From a checkpoint of a small transformer trained on Wikipedia.
Size: width 448, vocabulary 19763.
Architecture: RMSNorm before each block, rotary positions, no biases in attention or MLP, untied embeddings.
Training: a variant of Adam for these matrices, 830M tokens, 3166 steps.
Each number is 128 + 32 x the weight over its row's rms, rounded and kept within 0 to 255. Layers, rows and columns count from 0. The size above them is the row's rms in percent of the matrix's.

# layer 7 attention query, 448x448, rms 0.0485, rows 127,191,255,319,383,447, columns 192-255
size [ 72 104 103 109  84 100]
[[117 162  92 148 142 130 139  72 116 100 181 126 106 103  96 160 140 161  91 108 124 137 118  93  97 155 202 171  90 107 111 144 165  84 115  97 112 112 178  96 146 141  96 136 171 189  82  99 115 153  91 111 129 173 109  77 170 110 128  83 145 156 124 118]
 [140 113 189 190 166 161 146 127 107 143 115 145  97 180 116  67 181  99 163 118 150 189 133 121 154 133 122 145  90 109 113  81 126 102 128 159 157 128 171 184  82  89  93 171 170 136 153  99 170 122 128  43 109 150 137 121 179  94 179  93 150 150 111 101]
 [169 137 108 146 118 161 173  80 109 125 148 141 110 143  87 165  93 104 145  76 160  95 185 163  95 173  87 162 114 150  73 158 164 132  72 158 127  95 165 194  84  98 112 105  77  58 152 125 161 159 137 109 157 162  99 130 166  93 119 173 138 115 138 126]
 [102  92 162 102 169 129 130 116  60  84  99 169  91 198 108  86 137 136 137 146 168 149 178 143 126 114 114 124 159 182 106 117 135 117 149 138  97  79 144 183  67 119 114 114  46  92 131 145 224 130 145 135 144 177 139 148 150 158 173 158 163 170 160 177]
 [138 166 138 183 106 200 125 133  98 148 121 138  99 124  83 166 184 129 161 132  90 142 109 120 176  94 129 146 132 118 160  81 117 114 131 118  66  67 133  96  93 146 117 169 140  99 142 103  94  93 144 102 113 172 129  89 117 156 167  51 123 104 117 123]
 [123 176 111  94 148 186  97 109 140  93 123 104 103 132 114 119 133 143  36 131 149 123 164 112  82 210 123 187  82 134 108  86 126 145 100 176 127 149 144 137 147 110  91  69 138  73 154 171 131  69  88 137 132 118 103 153 134  83 136 148 121  98 146  71]]
# layer 7 attention key, 64x448, rms 0.0452, rows 63, columns 192-255
size [104]
[[126 108 124  72 173 114  86 110 136 109 178 150 122 135 128 127 130 127 123  97 140 103 172 104 108 160  87 148  91 147  90 145 157  52 186 152 148  67 113 200 164  98 142 108  57  89  91  90 126 111 164 127 117 165 119 144 204  96 221  97 190 127 152 154]]
# layer 7 attention value, 64x448, rms 0.032, rows 0-12, columns 192-255
size [105  98 104 101  98  98  99 102  98 102 103 100  95]
[[ 77 155 175 100 120 153  72 178 187 152 105 202 103 171 122 113 140 111 146 122 148 136 170 105 156  96 107 160 150 125 145 142  82 121  52 158 149  72 103 100 157  95 138 111 170 165 144 130 136 139 127 146  91 143 120 192 180 137 102 124 132 181  87 220]
 [149 131 140 126 107 125 134 153  88 127 134  50  70 139  86 132 132  90  99 151 154 157 111 124  57 110 160 132 184 129 145 112 131 138 110 124 197 140 144  87  98 145 153 147 157 142 156 136  81 194 127  78 129 106 141 163 165 157 135 132 197 146 154 136]
 [165 127 170 124 149 157 119 139 207 196 132 117 130 185  96 140 193 131 131 140 207 130 167 153 184 165 113 127 125  94 148 119 114  63 143 116 147 152 180 105 144 132 173 129 135 143 101  92 129 135 117 120 119 181 130 139 131 121  94 118 101 115 111 197]
 [125 107 123 139 132 163  69 131  95 103  89  94 116 111 141 118 118  94 140 126 145  94 140 169 150 136 129 134 166 121 177  99 118  82 102  97 137 110  92 101 117  95 172  77 143 133 149 189  87 121 200 147 100 165 110 143 106 106 167 169 164 160 154 115]
 [119 106  73 143 101 126 152 149 125 166 114 110 190 140 106 106 138 129 184 139 122 139 133  96 152 169 123 144  99 147 165 139 129 132 147  85 189 121 147 127  74 101 137 111 163 161  57 185 111 136 127 152 130 127 131 135 128 202 119 112 108 106 119 132]
 [ 99 139 137 105 108 119  94  99 156 150 106  75 110  85 139 194 169 165 125 161 132 100 150 131 144 119 139 118 226 188  66 101 128 143  83 159 100  85  90 147  85 135 132  53 156 161 124 146  78  79 158 153 115 146 168 115 100  98 145 149 108 124  77 113]
 [156 117 146 103 124 154 152 138  69 116 115  84 105 145 180 124 125 146 130 110 149 138 168 103 144 126  69 162 104  74  96  67 134  91 107 107 128 197 169 142 159 140  38 129 116 166 186  65 130 100 164 117  62 139  73 140 121 154 149 159 131  97 163  90]
 [135 133 142 114  90 118 194 125  78 106 179 150  72 123 117 108 145 126 149 171  76 168  94  87 118 161 127 108 164 138 150 114 172  79  94 143 141 109 135 141 148 122 100 138 129 101 161 198 166 113 132 137 118 129 164 102 145  96 122 111 185 128 144 152]
 [113 176 139  74 183  87 128 174 162  90 115  96 164 121 187 110 144 158 130 125 129 132 122 133  92  83 181 120 122 131  88 134 181 130 132 168 168 159 123 118  84  99 135 144 192 105 119 114 163  93 131 115 156 105 179 127 128 198 144 167  87 139 106 110]
 [143 117  95 112 148 116  79 173  62 155 182 118 181 114 119 137  78 147 136  75  87 104 151 121 138 123 168 116 155 140 181 122 135 155  75 107 130 117 195 143 120  89 144 130  66  88 129  69 179 161 116 148  90 111  94 128 125  81 115 159 148 158 138 116]
 [145 108  78 130  88 189 157 108 112 166 132 137 195 166 142 155 150  93 154 109 141 142 149 147  93 139 122 108 129 126 119 110 134 180 126 120 127 176 134 142 169 166 154 122 103 142  85 189 174  86 171 155 125 140 140 180 146 127 177 117 111 145 167 177]
 [117 113 127 154  83 167 115 152 120 193 151 147 126 126 129  87 143  81 130  98  19 125  85 146 168 130 127 151 140 123 176 145 135 153 147 166 186 160 123 129 101 107  87  61 178 175 165 119 102 155 106 111 136 175 133 105 132 118 110 127 132 152 130 118]
 [156 157 144 130  85 133 144 155 117 127  79 131 130  98 140 155 179 123 130 170 131  72 134 120 174 144 164 142  33 110 152 137 117 111 129 160 102 131 169  30 112 118 107 159 118  94 173 117 136 181 168 134 105 101 174 154 119 117  88 147 156 115 147 117]]
# layer 7 attention output (transposed), 448x448, rms 0.0314, rows 0-12,64-75,128-139,192-203,256-267,320-331,384-395, columns 192-255
size [100 102  88 101  95 106  95  99 106  99  92 101  95 118  83 110  96 110  96  96  91  89 104 103  89 117 109 111 105 111 106 116 119  92 102 115 112  85 110 106 103 101 104 110 117 105  96 108 103 100 115  85 102 101 114  80  96 100  92  96  97 105  91  91  89  96  92  98  94  89  94 110  80 112 100 104 108  81  92  91 100  90 100  96 100]
[[188 132 110 153 133 119 144 158 130 118 134 182 158  84 112 134 119 195  99 122 142 158 115 189 113  97 122 126  72  99 119 148 151 161 156  93 108 179 145 118  62 116 107 127 153 123  92 102 125 149 154 134 158  92 109  73 113 168  70 105 131  76 115  72]
 [135 113 145 121 143 126 113  86 164 127  86 187 141 152 202  96 103 107 163 144 103 110  76 106 172 122 196 126 101 142 113 141 128 156 147 154 153 101 101 139 132 134  85 102 124  32 146 102 136 152 159 147 177 161 102 136 101 124 164 140 106 170 115 102]
 [118  88 168 132  85 182 135 133 161 108 197 144  87 187 112 168 138 163 105 168  95 207  77  86 138  94  71 160 130 140 148 110  90 140 142 116  94 184 165 132 132 153  95 123 165 157 174 134 179 173 156  98 164 130 179 140 137 100 118 180  92 126 168 158]
 [107 128 102 131 164 120 150 116 145 131 106  82 158 123 131 106 132 135 122  95 124  80 155 141 102 193 150  96 109 171 150 160 110 100  86 183 139 187 139 135  78 106 100 115 117 126 137  90  96 132  68 101 117  78 109 195 123 114 138 104  73 136 134  85]
 [138  96 109 165 106 154 126  80 146  89 116 135  92 105  74 144 136 150  80 160  95 137 140 160 114 116  71  97  86 120 138 170  81 149 105  95  75 157 141 125 182 135 140 101 116 126 151 116  96 101 121 111 133 166 158 110 152 158  60 172 105 175 165 189]
 [113 117 153 150 160 121 128 185 153 100 142 154 184 146 135  79  76 156 103 114 140 183 130 125 135 129  78 138 151 146 183 139 132 100 184 119 166  90 141  95 129  93 179 143 161 159  90 108 114 160 101 146 107 200 170 150 100  92 122  92 188 139 109 159]
 [ 92 152 119 105 123 104 133 131 165  89  88 121 182 155  86 140  91 124 113  33  86 162 107 162 126 155 123 139 122 140 156 151 127 124  79 178 124 146 154 114 109 118 119 123  73  91 135 150 113 122  96 131 120  40 143 164 196 145 101 117  97 152  91  45]
 [128 177 177 106 123  99 135 135 151 139 126 181 117 129 171 157 112 144 108 133 146 155 106  92 116  22 100 132 104 155 134 127 151 178 167  78 158  96  97  43 142 123 114  96 106 175  97  99 128 124 152 141 176 156 128 109  46 103 140 118 117 116 155  98]
 [121 147 173 115 113  87 139 196  49 156 133 147 108 190 127 131 124 114 109 127 127 154 148  65 127 194 146 159 107 154 114 102 144 145 176 113 124 111 159 126 158 137  99 114 141 139 131 137 136 107 211 123 114  95 151 140 109 100 155 162 182  99  64 104]
 [137 171 172 166  77 129 166  95 122  92 148 108 172 108 136 109 161 118  87 129 125 168 104  97 169 176  79 158 125 113 151 121  82 165 150 142 114  87 123 119 120 137 158  86 108 108  90 155  60 116 154 166  61 168 145  87 168 153  97 123 143 202 144 112]
 [165 115 156 171 151  86 130  83 128 183 136 129 110  83 119 147 128 117 120 149  78 134 114 135 138 109 202 103  79  72  66 121 137 152 118  70 107 132 106 123  99 174 120 136 172 185 171  74 155 134 145 143 164 110 118  92 167 147  92 114 118 132 106 105]
 [138 194  70 147  93 144 152 127 109 124 136 123 114 105 173 164 140 131 169 179 162 160 161 166 172  66 208 115 125 107  94 120 156 139 102  80 106 127  87 105 163 225 105 170 122 146 169 126 128 103 123  86 156  91 165 110 182 167 119 159 144 163 117 127]
 [175  64 110  88 124 128 109 105 117 147 146 116  92 136 192 136 132 117 146 133 111 124 146  99 120  94 135 130  87 136 117 153 106 155 134 136 112 129 104 163 170 136 117 106  68 133 118 110 150 127 152 107 151 109 159  60 108 148 203 132 101  97 114 117]
 [122  94 139 112 169  50  86 137 150 130 144 115 128 148 141 138 135 105 134 143 120  54 131  82 160 155 184 146  94 152  93 115 140 132 141 130 131 150 106 104  92 110 118 111 134  60 138 160  99 100  98 104 159 108 126 190  78 158 120  75 105 117 115 142]
 [128 130 103 147 147 125 150 167 173 149 129 156 128 103 154 149 125 118  76  90  90 142 133 160 136 122 143 146 135 125 197 152  94  34  96 143 101 118  67 154 158 132 132 172 191 169 163 115  93 154 165 190 121 186 114  74 194 117  98 179 139  91 107 101]
 [122 194 158 235 105 189 163 132 130 119 126 148 158  67 121 187 132  67  93 122 142 148 117 130 111 153 144 133 159 174 161 155 146 122 129 120  62 100 135 222 135 158  78 163 137 146 127  63  93 166  98 144 154 180 204 133 163 111 138 152 133 121 141  97]
 [131 151 123  81 127  95 177 102  89 144 133  92 117 108 130 118 164 177 150  90 151 114 108  88 174 181  83 161 117 110 114  91 122 116  94 145 214 104  91 108 120 121 171 147 108 130 144 164 145  70 158  97  70 113 107  59 144 116 124 112 126 149 129 178]
 [122 186 158 132  88 123 153  83 108 127 150 178 118 166 102  88 106  91 119 139 185 132 171 145 174 142 151  96 146 159 136 117 172 155 184 157 108 142 118 146  89 145 117 123 161  81 112 138 131 122 144 120 155 164 186 134 158 153 102  61  57 146 142 132]
 [121  75 133 140  90  64 115 120 116 145 145 151 123 152 132 112 125 144 135 158  90 132  83 163 141 128 191 208  69 124 108  42 103 206 144 106 133 151  86 159 166 120 151 112 150 111 137 162 153 116 153  89 147 118 168 122 111 135  88 135 140 152 134 101]
 [110 153 133 111 133 145  82 136 104 173 117 157 138 139 177 120 126 112 117 139  74 127 135 121 134 129 105  97 152 146  86 144 130 167 141 182 160 149 156  56 136  66  95 118 151  80  89 154  86 201 173 119 128 167  64 155 111 126 115 126 118 151 169 167]
 [165 165  93 100 178 179 133 116 130 146 152 102 139 113 105  92 114  94  99 120 158 134 186 136 127 123 145 149 123 111 123  71 117  62 122  82 142  86 109  77 159 172 113 144  86 140 108  96 165 138 143 110 159 138 196  89 151 151 137 155 118 131 117 120]
 [112 164 146 137 140 159 188 176 190  67 159 135 148 120 108 161  86 120 135 104 125 109 139 174 150 148 149 104 133 149 157 198 167 116 125 102  83 155 137 181  72 151  95 154 102 170 101  92 136 208 108 133 173 224 153 152 133 102 180 120 141 127 137  78]
 [145 154  74 199 154 147 142 133 149  69 115 163 124  95 151 136 154  94  92 154 120 149 124 133 140 116 175  79 170 112 153 201 172  77 115 169 117 137 161 140 122 119 151 191 132 147 129 118  90 154 150 129 126 112 135 113 132 136  86 154 114 135 133 100]
 [119 154 150 176  87 140 149  74 126 168 147 144 133 145 101 145 115 156  90 115 124 122 148 156 124 161 126 117 149 135 107  48 133 134  97  83  83  85 117 134 159 170  74 144 148  90 112 169 101 124  99 115 124 182 201 123  70 120 186 107  97  89 160 160]
 [ 99 139 115 123 204 143 104 162 150  97 149 124  69 103 113 178 140 160 123  89 175  93 156  89 131 115 116 184 161 160 100 144 161 121 101  85 147 151 134 135 132 116 102  77 136 110 153 164 136  81  82 107  95 129 135 148 162 169 227  88  95 113  84 148]
 [149 130 119 101 146 162 146 142 111 139  87 124  75 181 105 176 115  55  81 113  92 155  97 115 160 161 127 140 140  97 138  97 122 153  92 114  94  84  71  67 119 115 143 140 121 160 155 106 130 126 138  91 171 166  72 124 172  86 105 120 114 114 148 133]
 [111 143 144 131 124 156 179 118 113 101 191 140 150 149 124 122 129 187 182 139  96 179 135 137 174 125 173 145 122 138 146 159 111  71 146 111  83 194 128 115  69 178 147 122  94 114  77 197 120 113  78 136 119 158 119  95 126  61 168 161 135  71 185  77]
 [ 86 134  64 164 139  97 145  67  99 149 137 139 185  63 134 105  94 171 130 121 124 132 167 156  64 182 171 139 141 126 153 182 111 119 129 135 206 113 189 156 176  98 120 101 128  60 135 101 100  89  88 129  59 145 155 108 141 133 157 186 145 158 125  98]
 [177  80 165 121 127 122 134 149 146 100 122 131 125 151 176 127 156 144 132 145  81 228 133 100 124 107 199 109  98 145 140 110 118 107 122  69 118 144 104 113 140 126 138 140  98 151 116 104 183 181 105 159 183 106  79 155 125 103 121 160  90  83 149 135]
 [101  97  57 133 183 122 148  93  66 147  91 138 159  67 150  79 134 117 120 122 160  84 101 136  65 153  92  76 121 128 105 127 108 117 127 190 159 152 165 118 164  94 151 118 167  78 152  94 111  29 152 102 127 149 161  92 123 105 161 103 167 133  33  96]
 [136 120  67 180 133 145 167  57 118 150 175 149 127  87 161  61 120  91  95 115 128 157 138 149 120  95 106 109 144  91 121 167 174 141 146  90 167 135 181 101 143 115 128 157 147 117 111 115 147 121 118 142 149 182 148 122 180 108 120 132 104 187 152 161]
 [123  91 163  71 106 101 153 238 174  93 129  99 120 187 106 146 147  97 102 132 143 126  98 126 167 131 132  98  94 160 121 145 128 186 131 148  55  90  36 118 137 139 115 146 113 197 129 140 203 161 119 164 133 160 118 147 174  88  71 113 127 176  83 165]
 [155  90  95 147 112 100 135 107 154 137 133 150 130 103 143 165  75 153 130  82 127  74 152 141 117 127 170 158 178 125  81 115 155 152 150 116 153 138 138 190  90 145  76 105 138 115 144 182 138 144  61 102 100 114 125 112  91 137 145 175  91 131 158 133]
 [ 77  94  87 175 122 103  54 117  99 169 110  97 127 120 118 130  95 174 174 116 128 114  98 104 149 147 193  75  89 118 101 141 128 121 123 166  61 136 142 114 108 135 131  91 127  69 125 160 157  57 119 106  85  97  86  82 130 100 117 134 144 146 100  56]
 [133 181 151 109  43 108 194 108 144  76 184 127 104 140  97 125 137 156 100 105 111 135  55 164 159 183 124 189 148 161 116 107 150 126 195 131 123  54 143 184 149 163 141 154 100 156  75 195 127 121 112 172 158 133 187 131 179 151  97 163 128 135 140 206]
 [ 91 129 124 192 167 143 102 123 130 223  88 147 121  97 131 130 104 101 129 140 132  72 136 160 104 125 146 138 133 102 147 143 117 128 107 129 146 134 146 132 119  91 115 136 140 101 191 109 125 108 123  79 133 157 125  90 130 149 110 116  86 101  99  69]
 [119 126 151 139 128 130 118 124  65 127 145 169 157 118 128 165  87 139 146 107 137  97 128 101 149 111 149 108 165 128 151 108 146 103  79 135 194 127 188 129 105 113 123 123 107  71 114 125 182  46 125  70 107 148 125  93 123 140 140 124 133 105  87  70]
 [157 137 126  89 149  85 109 138  90 141  78 162 146 104 168 160 138 104 159 102 145 126  81 140  95 164 128 141 118  97 143 170 119 111 172 134 118 163 131 113 102 147 146  96 126 172 116  94  90 160 112 194 161 145  54 153 122 189  89 174 106 126 102  40]
 [136 141 125 132 131  81 118  88 170  95  97 189 125 107 163 129 142 178 121 156 132 105 110 109 223 140 112  79  84 129 144  55 107 160 154 137  51 142 127 121 111 144 140  81 117 106 137 104 135 157 168 188 174 147  99 145 130 114 198 141 131 159  94 149]
 [133 124 105 142 136  72 135  60 148 147 197  99 135 141  74 104 178  85 140 138 109 102 189 126 143 145 159  97 109 181 116 116 133 129  88 150 102 123 111 146 108 167 179 154 133 149 164 139 112 139 146 129 149 162 149 141 132 115 102 152  64  89 128 168]
 [125 176 151 141 132 118 101 157 125 145 118 163 113 103 116 102 111 129  91 100 161 180  97 138 159 160  49 118  61 176 105 104 170 105 146 126 131  71 141 142 119 116 102  84  57 147 108  37 162  94 145 130 163 101  71 174 117 119 151  76 109 198 111 128]
 [152  49 155 157 128  82 137  75 188 152 128 124  84 101 106 122 131 124 158 111 152 125 162 123  81 161 158 101 110  82 133 183 141 136  74 149 153 146 118  91  32 157 202  74 136 118 128 129 112 138  79 107 138 173 134 108 189 101 143 171  77 127 111 143]
 [111  85 177  51 157 150 138 166 201 139 154  82 143 131 148  84  86  98 189 111 100 131 142 160 108 125 168 204  62 131 137 112 116 119 175 115 184 112 116 133  98 118 126 111 161 135 122 164 139  68  91 145 108  93 157 128  73  67 138 149 138 140 124  31]
 [ 51 130  93 109 156  61  73 110  99 101 171 143 126 151  89 192 112 111 116 167  78 174  80  78 123 173  77 150 115 117 168 147 157 115 131 139  94  97 147 126 111 192 127 102 143 162 124 127 101 112 130 190 125  81 171  56 135 159 159 106 111 151  99 116]
 [113 199 115 131 129 142  62 134 132 134 135 152  79 132 181 119 158 130 110  94 160 186 131  98 138 140 134 116 102 135 101 162  92 112 169 148 131 138 103  81 152 123 145 138 119 134 135 118 152 118 160 205 130 145 133 133  66 119 132  82 143  69 113 144]
 [104  66 160 109  87 101 168 169 139 181 127 144 124  91 123 158 103 115 186 151 103 121  97  97  86 132 172 133 144 106 112  75  80 152 135  83 133 101 134 133 144 139  99 195  94 130 134 129 104 158 173  86  78 101 126 160 174  89 148 106  96 143 116  83]
 [127 139 137  87 115 154 150 103 140 134 101 116 150 125 173 150 125 155 127 120  80  49  64 110 110 172 160 223 124 147 164 133  98 202 151 101 139  62 149 147 126 148 123 107  99 120 102 186  93 149  96 132  74 161 147  93 136 118 128 223  76 105 176  87]
 [178 108 142 134 142 134 166  81 160 123 115 151 172  78 138 120 110 186 136 163 112 117  70 151 122  87 167 126 111 139 108 137 133 108 159 125 192 149 125  95 111  94 142 118 137 138 112 129 146 135 131 154 151 195  59  86 151 145 113 141 158 128  72 128]
 [181 123 138 132  86 119 145 156 111 104  85 170 173 132 125 168 131 107 112 149 141 138 105 165 195 153  86 112 146 108  85 153 145 112 141 167 129 128  64  68 144 101 137 162 130 151 221  70 109 125 160  99 162 116 113  93 200 156 111  99 160 134 108 140]
 [199 138  94 137 131 120 112 153  97 132  95 133 190  93 139 137 113  98 114 144 130 130  51 189 107 140 117 122 130 103 171 160 101 126 138 138 103  87 137  86 108 130 157 195 163 141 124  85  67 123 179 106 177 125  90  66 121 141  63 127 150 120 125 104]
 [153 160 168 112 183 132 120 136 133 174 192 167 132 135 156  86 107 131  70 129  80 137 132 117 206 168 122 140 117 109 151 100 133 109 134 127  77  86 100 139 124  93 128  75 178 106 158 116  92 117 142 172 137 127 197  84  68  94 186 157 122 175 127 136]
 [127  92 150 163  66  99 113 126  74  79 170  93  90 143  89 157 141  92 152 134  83 140 176 154 141 137 122 147  50 115 120 149 152 195 134 136 141 145 133 116 140 133  84  77 113 108 169 158 197 141 145  84 115  96 140 127 169 146 139 136 113 166 137 147]
 [151 172  89 100 161 155 165 153 163 131 160 141 136 157 100 159 126 150  50 124 127 136 125 131 114 156  79  99 105 130 153 138 102 114 139  98  99 126 122  18 148  75 101  90 132 112  88  71 132 113 154 139 133 140 122 139 135 166 143 125 126 109 110 123]
 [147  88 132 161 113 120 129  28 102  37 110 132  85  97 130 118 123  99 150 131 130 110 159 143 105 164 101 103 109 137 112 147 109 155 149 149  77  99 130 203 122 136 141 125  65 103 178  98 174 100 115 139 151 179 131 127 153  80 150 153 139 150 150 183]
 [138 117 151 146 133 155 146 119 170  85 122 144 142 116 125 135  43 126 163 149 138 180 131 131 132  60 114 146  57 133 157 165 147 114 166 131 203 156 169  55 108 154 159 175  69 145  99 118 170 182 150 129 125 159 105 137 168 136 150 103 123 146 123 142]
 [124 152  50  65 162 120 124 149 149 154 100 115 159 147 128 114 138 101  98  63 111 152  97 163  97 156 250  94 120 198 201 162  75 147 100 150  90 164  81 151 162  92 139 179 144 126 116 133 123 166 135 139 129  67 172 150 124 140 152 121 124 115  97  88]
 [132 102 167 127 122 146 173 100 146 169 106 143 139  93 177 145 156 125 154 127 168  83 117 143 157 100 126  87 101 138 132  95 147 206 164 166 143 124 173  81 108 173  95 113 131 117 121 110  70 108 128  96 143 134 128 146  91 140 121  99 101 151  93  91]
 [ 87  87 122 139  72 132  93 171 121 204  84 111  95 128 112 144  99  61 192 140 116 135 160 114 127 140 137 134 121 113  97 143 109 180 107 114 165 156 159 108 160 161 134 109 145 105 212 152 146  88 105  67 101  79 117 137 107  67 147 115 113 128 148  70]
 [113 171 152 117 106  96 143 107 130  81 119 116 214  95 164 132 102 151 119 101 149 128 162 172 105 174 234 141 101 177 149  91 126 127 190 175 163 110 119 171 110 108 128 104 129 142 171 166  79 122 113  71 113  82  84 125  67 168 151 206 115 103  99  82]
 [168 170 141 164  91 137 113 183  65 102 146  68 134  55 129 114 147 113 152 166  93 161 133 174 160 150 169 147 130  74  95 123 131 101 115 107 114 123 130 134  99 111 128 143 131 123 199 121 126 112 110 144 148 143  47 142 138 125  78  86 144  87 112  75]
 [128 182 143 113 158 114 135 122 145 112 100 153 134 138  49 176 139  96 123 179 136 131 148  80 126  72  84 169 148  93  95  70 146 126  97 109  77 100  98 171 145 153 135 171  43 163 152 104 171  85 104 117 132  96 165  96 163 143 172  99 139 178 168 111]
 [134 139 130 136 135  64 131 124 165 110 121 127 188 108 134 131 113 157 156 132 127 126 127  98 132 206 188  69 111 185 143 195 141  79 169 128 109 138 133 191 119 143 126 125 124 101 140 152 117 130 124 113 110 105 150 123 106  91 119 125 131 100 146  87]
 [112 109  98 180 141 142 112 116 123 176 138 141 109 123  94 108 154 103  94 100  93 133 114 153 136  45  62  88 103  99 125  92 117 161 103 104 121 129  89  58 141 166 126 186 151 133  89 101 170 161 153 118 115 154 120  99 146  99 112 112 155 155  36 150]
 [134 135  80 131 160 183 134 122  82 150 156 107 118 127 124 109 106 104 118  94 128 200 151 114  85 115 104 138 100  84 138 126 124 119 215  74 135 144 121  82 186 127 104 149 138 188  97 137 158 139 100 185  85 128 165  83 153 152 190 143 135 110 119 141]
 [153 168 101 121 122 139 148  78 113 173 114 164  89  99  77 176 165 105 127 125 158 153 148  92 155  82  47 129  88  82 115  95  91 139  68 151 116  87 143 139 123 136 129 114  97 138 144  97 225  83 169  48 141 126 132 108 180  64 116 111 159 137 110 138]
 [141  77 172 101  91 115 162 108 119  98 148 170 149 183 168 150  75  70 137 142 143 131 157 145 132 145 196 134 155 133 179 166 188 135 195 182 159 118 130 177  83 157 162 132 174 148 155 159  72 131  70 181 125 132 159 160  82 118 124 142  99 119 152  89]
 [114  94  89 147 163 122  94 158 147  38  99 137 112  96 132 147 123 130 143 125  79 128 156 158 158  82 233 167 104 123 136 148  77  76 123 113 148 173 135 164 114 136 161 205 143  63 118  97 145 118  88  93 133 108  63 135 100 138  50 124 103  85 165 101]
 [110 179 114  96 115 126 101 206 127 144  82 140 175 101 174 120 114 146 169 133  93 150 175 124 160 125 139  92 173 122  89 199  90  92  93 173 154 133 198  66 168  99 121 114 146  67 116 114 123 156 147  71 164 153  63 106 111 116 114 102 125 124 149 138]
 [149 136  97 127 156 161  60 139 142 179 152 147 161 109 103  93 106 130 146 103 169 117 159 190 134  92  34 113 117  96 137 100 127 159 136 104 171 135 100  54 138 136 159  90  98 149  64  65 175 111 107 135 172 174 106  87 139 136 149 109 112 135 159 177]
 [162 116 137 103 111 116 157 131 178  81 138 115 146 154 137 104 115  94 179 161 130 160 131 122 123 147 122  86  95 137 151 132 124 149 196  96 150  98 118 166 126 175 154 119  79 188 158 115 121 184 115 142 130 109  76 172  73 112 130 120 128 133 161 121]
 [112  85  65 121 117 139 134 131 130 104  77 113 166 125 158  73 128 167 162 150 129 151 129 131 127 110 151 133 148 106 114 160  88  92 141 127 181 116 138 138 113 135 157 125 144 190 121 118 127 137 125  97 151 123 116 123 165 120 133 193 143  64 148 127]
 [152 115 126 182 135 144 160 105 130 140 199 115 104 106  97 114 123 157 104  77 137 116 128 153 101 154 127 125 123 136 148  87 148 169 115 100  79 121 132 183 142 114 102 157  99 120  70 164  91 151 146 196 127 133 193 112 169 155 210 106  73 140 132 140]
 [149 156 158 165 136 130 107 156 130 105 132 162 144 142 115 187 139 102 101 128 123 121 129  76 154  64 141 105 125 164 131 121 124  83  80 172  99  87 131 101 108 122  78 148 109  90 102 182 138 115 180 123 125 178 127 133 213 132 151  84 102 106 121 128]
 [211  98  60 136 139 110 146 121 132 152 139 138 179 149  85 109 166 105 120  98  64 117 138 130 119 123 156 160 113 143 115 177 149 118 152 121 137 133  82 111 134 140 142 188 136 136 140 109 111 216 135 126 150 108  81 166 100 144 100 115  86 105 182 152]
 [ 88 131 112 118  78 181 187 134 112 165 161 163  82 147 127 178 105 101 107 115 160 141 134 144 161 171 145  85 113 137 152 102 117 118  85 129  72 111 151  82  94  89 140 102 161 158  85 157  96 140 124 148 116 174 132  85 159  94 149 160 100 158 145  95]
 [139 135 139 150 134 111  77  86  97 110  86 108 128 138 149 111 109 210 190 122 125 155 112 185  87 162 173 148  75 104 109 123  82 115 126 135 133 139 154 115 104 102 136  79 123 136 132 186  42 101 149 129  71  83  86  96 150 192 143 171  86  94 137 153]
 [ 65  89 127 130 158 140 167  91 163 189  78 122 150  91 144  98 179  72  71 160 139 117 137 120 150  94 130 170 108 130 127 148 108 162 120 110  71 131 120 149 178 187  92  98 139 144 186 121 222 158 124 203 178  92 107 119  78 104 131 105 127  74 107 131]
 [188 123 128 137 135  79 111 112  71 108 148 142  70 141 107  95 138 146 139 114 152 147 115 180  95 145 162 118 171  82 158 158 166 118 157 122 113 104  89 153  80 138 165 110 201 153 144 119  61 107 140 183 103 128 157 161 112 124 126 121  95 102 145 140]
 [132 133 132 174 153 113 151 118 163 131 131 116 194 125 147  44  96 190 132 115 107 136 163 188 142 164 163  95 147 113  97 164 129  99 140  80 161 120 178 162  96 160 102 133  69  80 154  85 127  98  86 133 159 148 116 122 179  77  97 163 123 148 174  74]
 [142 106 122 141  82 121  91 156 162 110  82 151  90 123 147 119 170  92  68 103 125 165 114 111 159 107 158 132  97 127  86 137 125 139 101 152  67  97 128 110 151 116  85 105 159 157 104 131 188 119 151  60 174 130 112  59 143  94 113 113  92 112  95 173]
 [134  83 180 161 162  99 177  78 120 158  85  99 196 144 110 107  92 124 140 156 204 114  98 115 100 111  84 188  74 143 113 115 122 132 173  88 149 157 128 164 113 163 139  69 146 101 146 157 122 122 106 183 133  79  78 134  77  78 159 111 158  68 142 134]
 [108 143 126 139 101 110 103  94 170 129 120 159  78 144 162 150 104 170 176 146 111 179 129 126 122 130 166 126 112 143 172 125 124 132 113 117  81 116 141 167  33 147 131 161 110 180 135 129 105 123 119 121 123 139  78 159 218 113 112 144  76 120 134 109]
 [ 64 175 116 123  98  74 171 109  98 100 100 100 114 135 130  81 125 149 140 134 142 154  66 132 161 140  77  88 156 104 105  93 118 111 171 154 169 109 106 112 138 119 128 131 164 142  80 198 119  98 147 203 140 146 137 115 144 126 149 133 139 142 100 146]
 [133  94 126 169  99 177 137 155 131 152 162 181 138  61  84 178 122 124  66  90 139 145 129 121  84 129 137  98 135  79 131 110 120 105 100 147 110 110 108 149 142 107 150 225 125 156 106 127 168 131  82  85 119 199 175 145 232 148 116 153 151 103 112 115]
 [132  75 112 111  94 149  96 154 134 100 153 171  98 118  93 174  94 148 117  91 167 137 116 115 107  73 106 107  98 108 121 132  94 127 131 175 100 153 176  89 119 115 167 170 128 125  97 126 205 138 108  74 140 125 147 122 150  86 164  59 189 161 155 141]]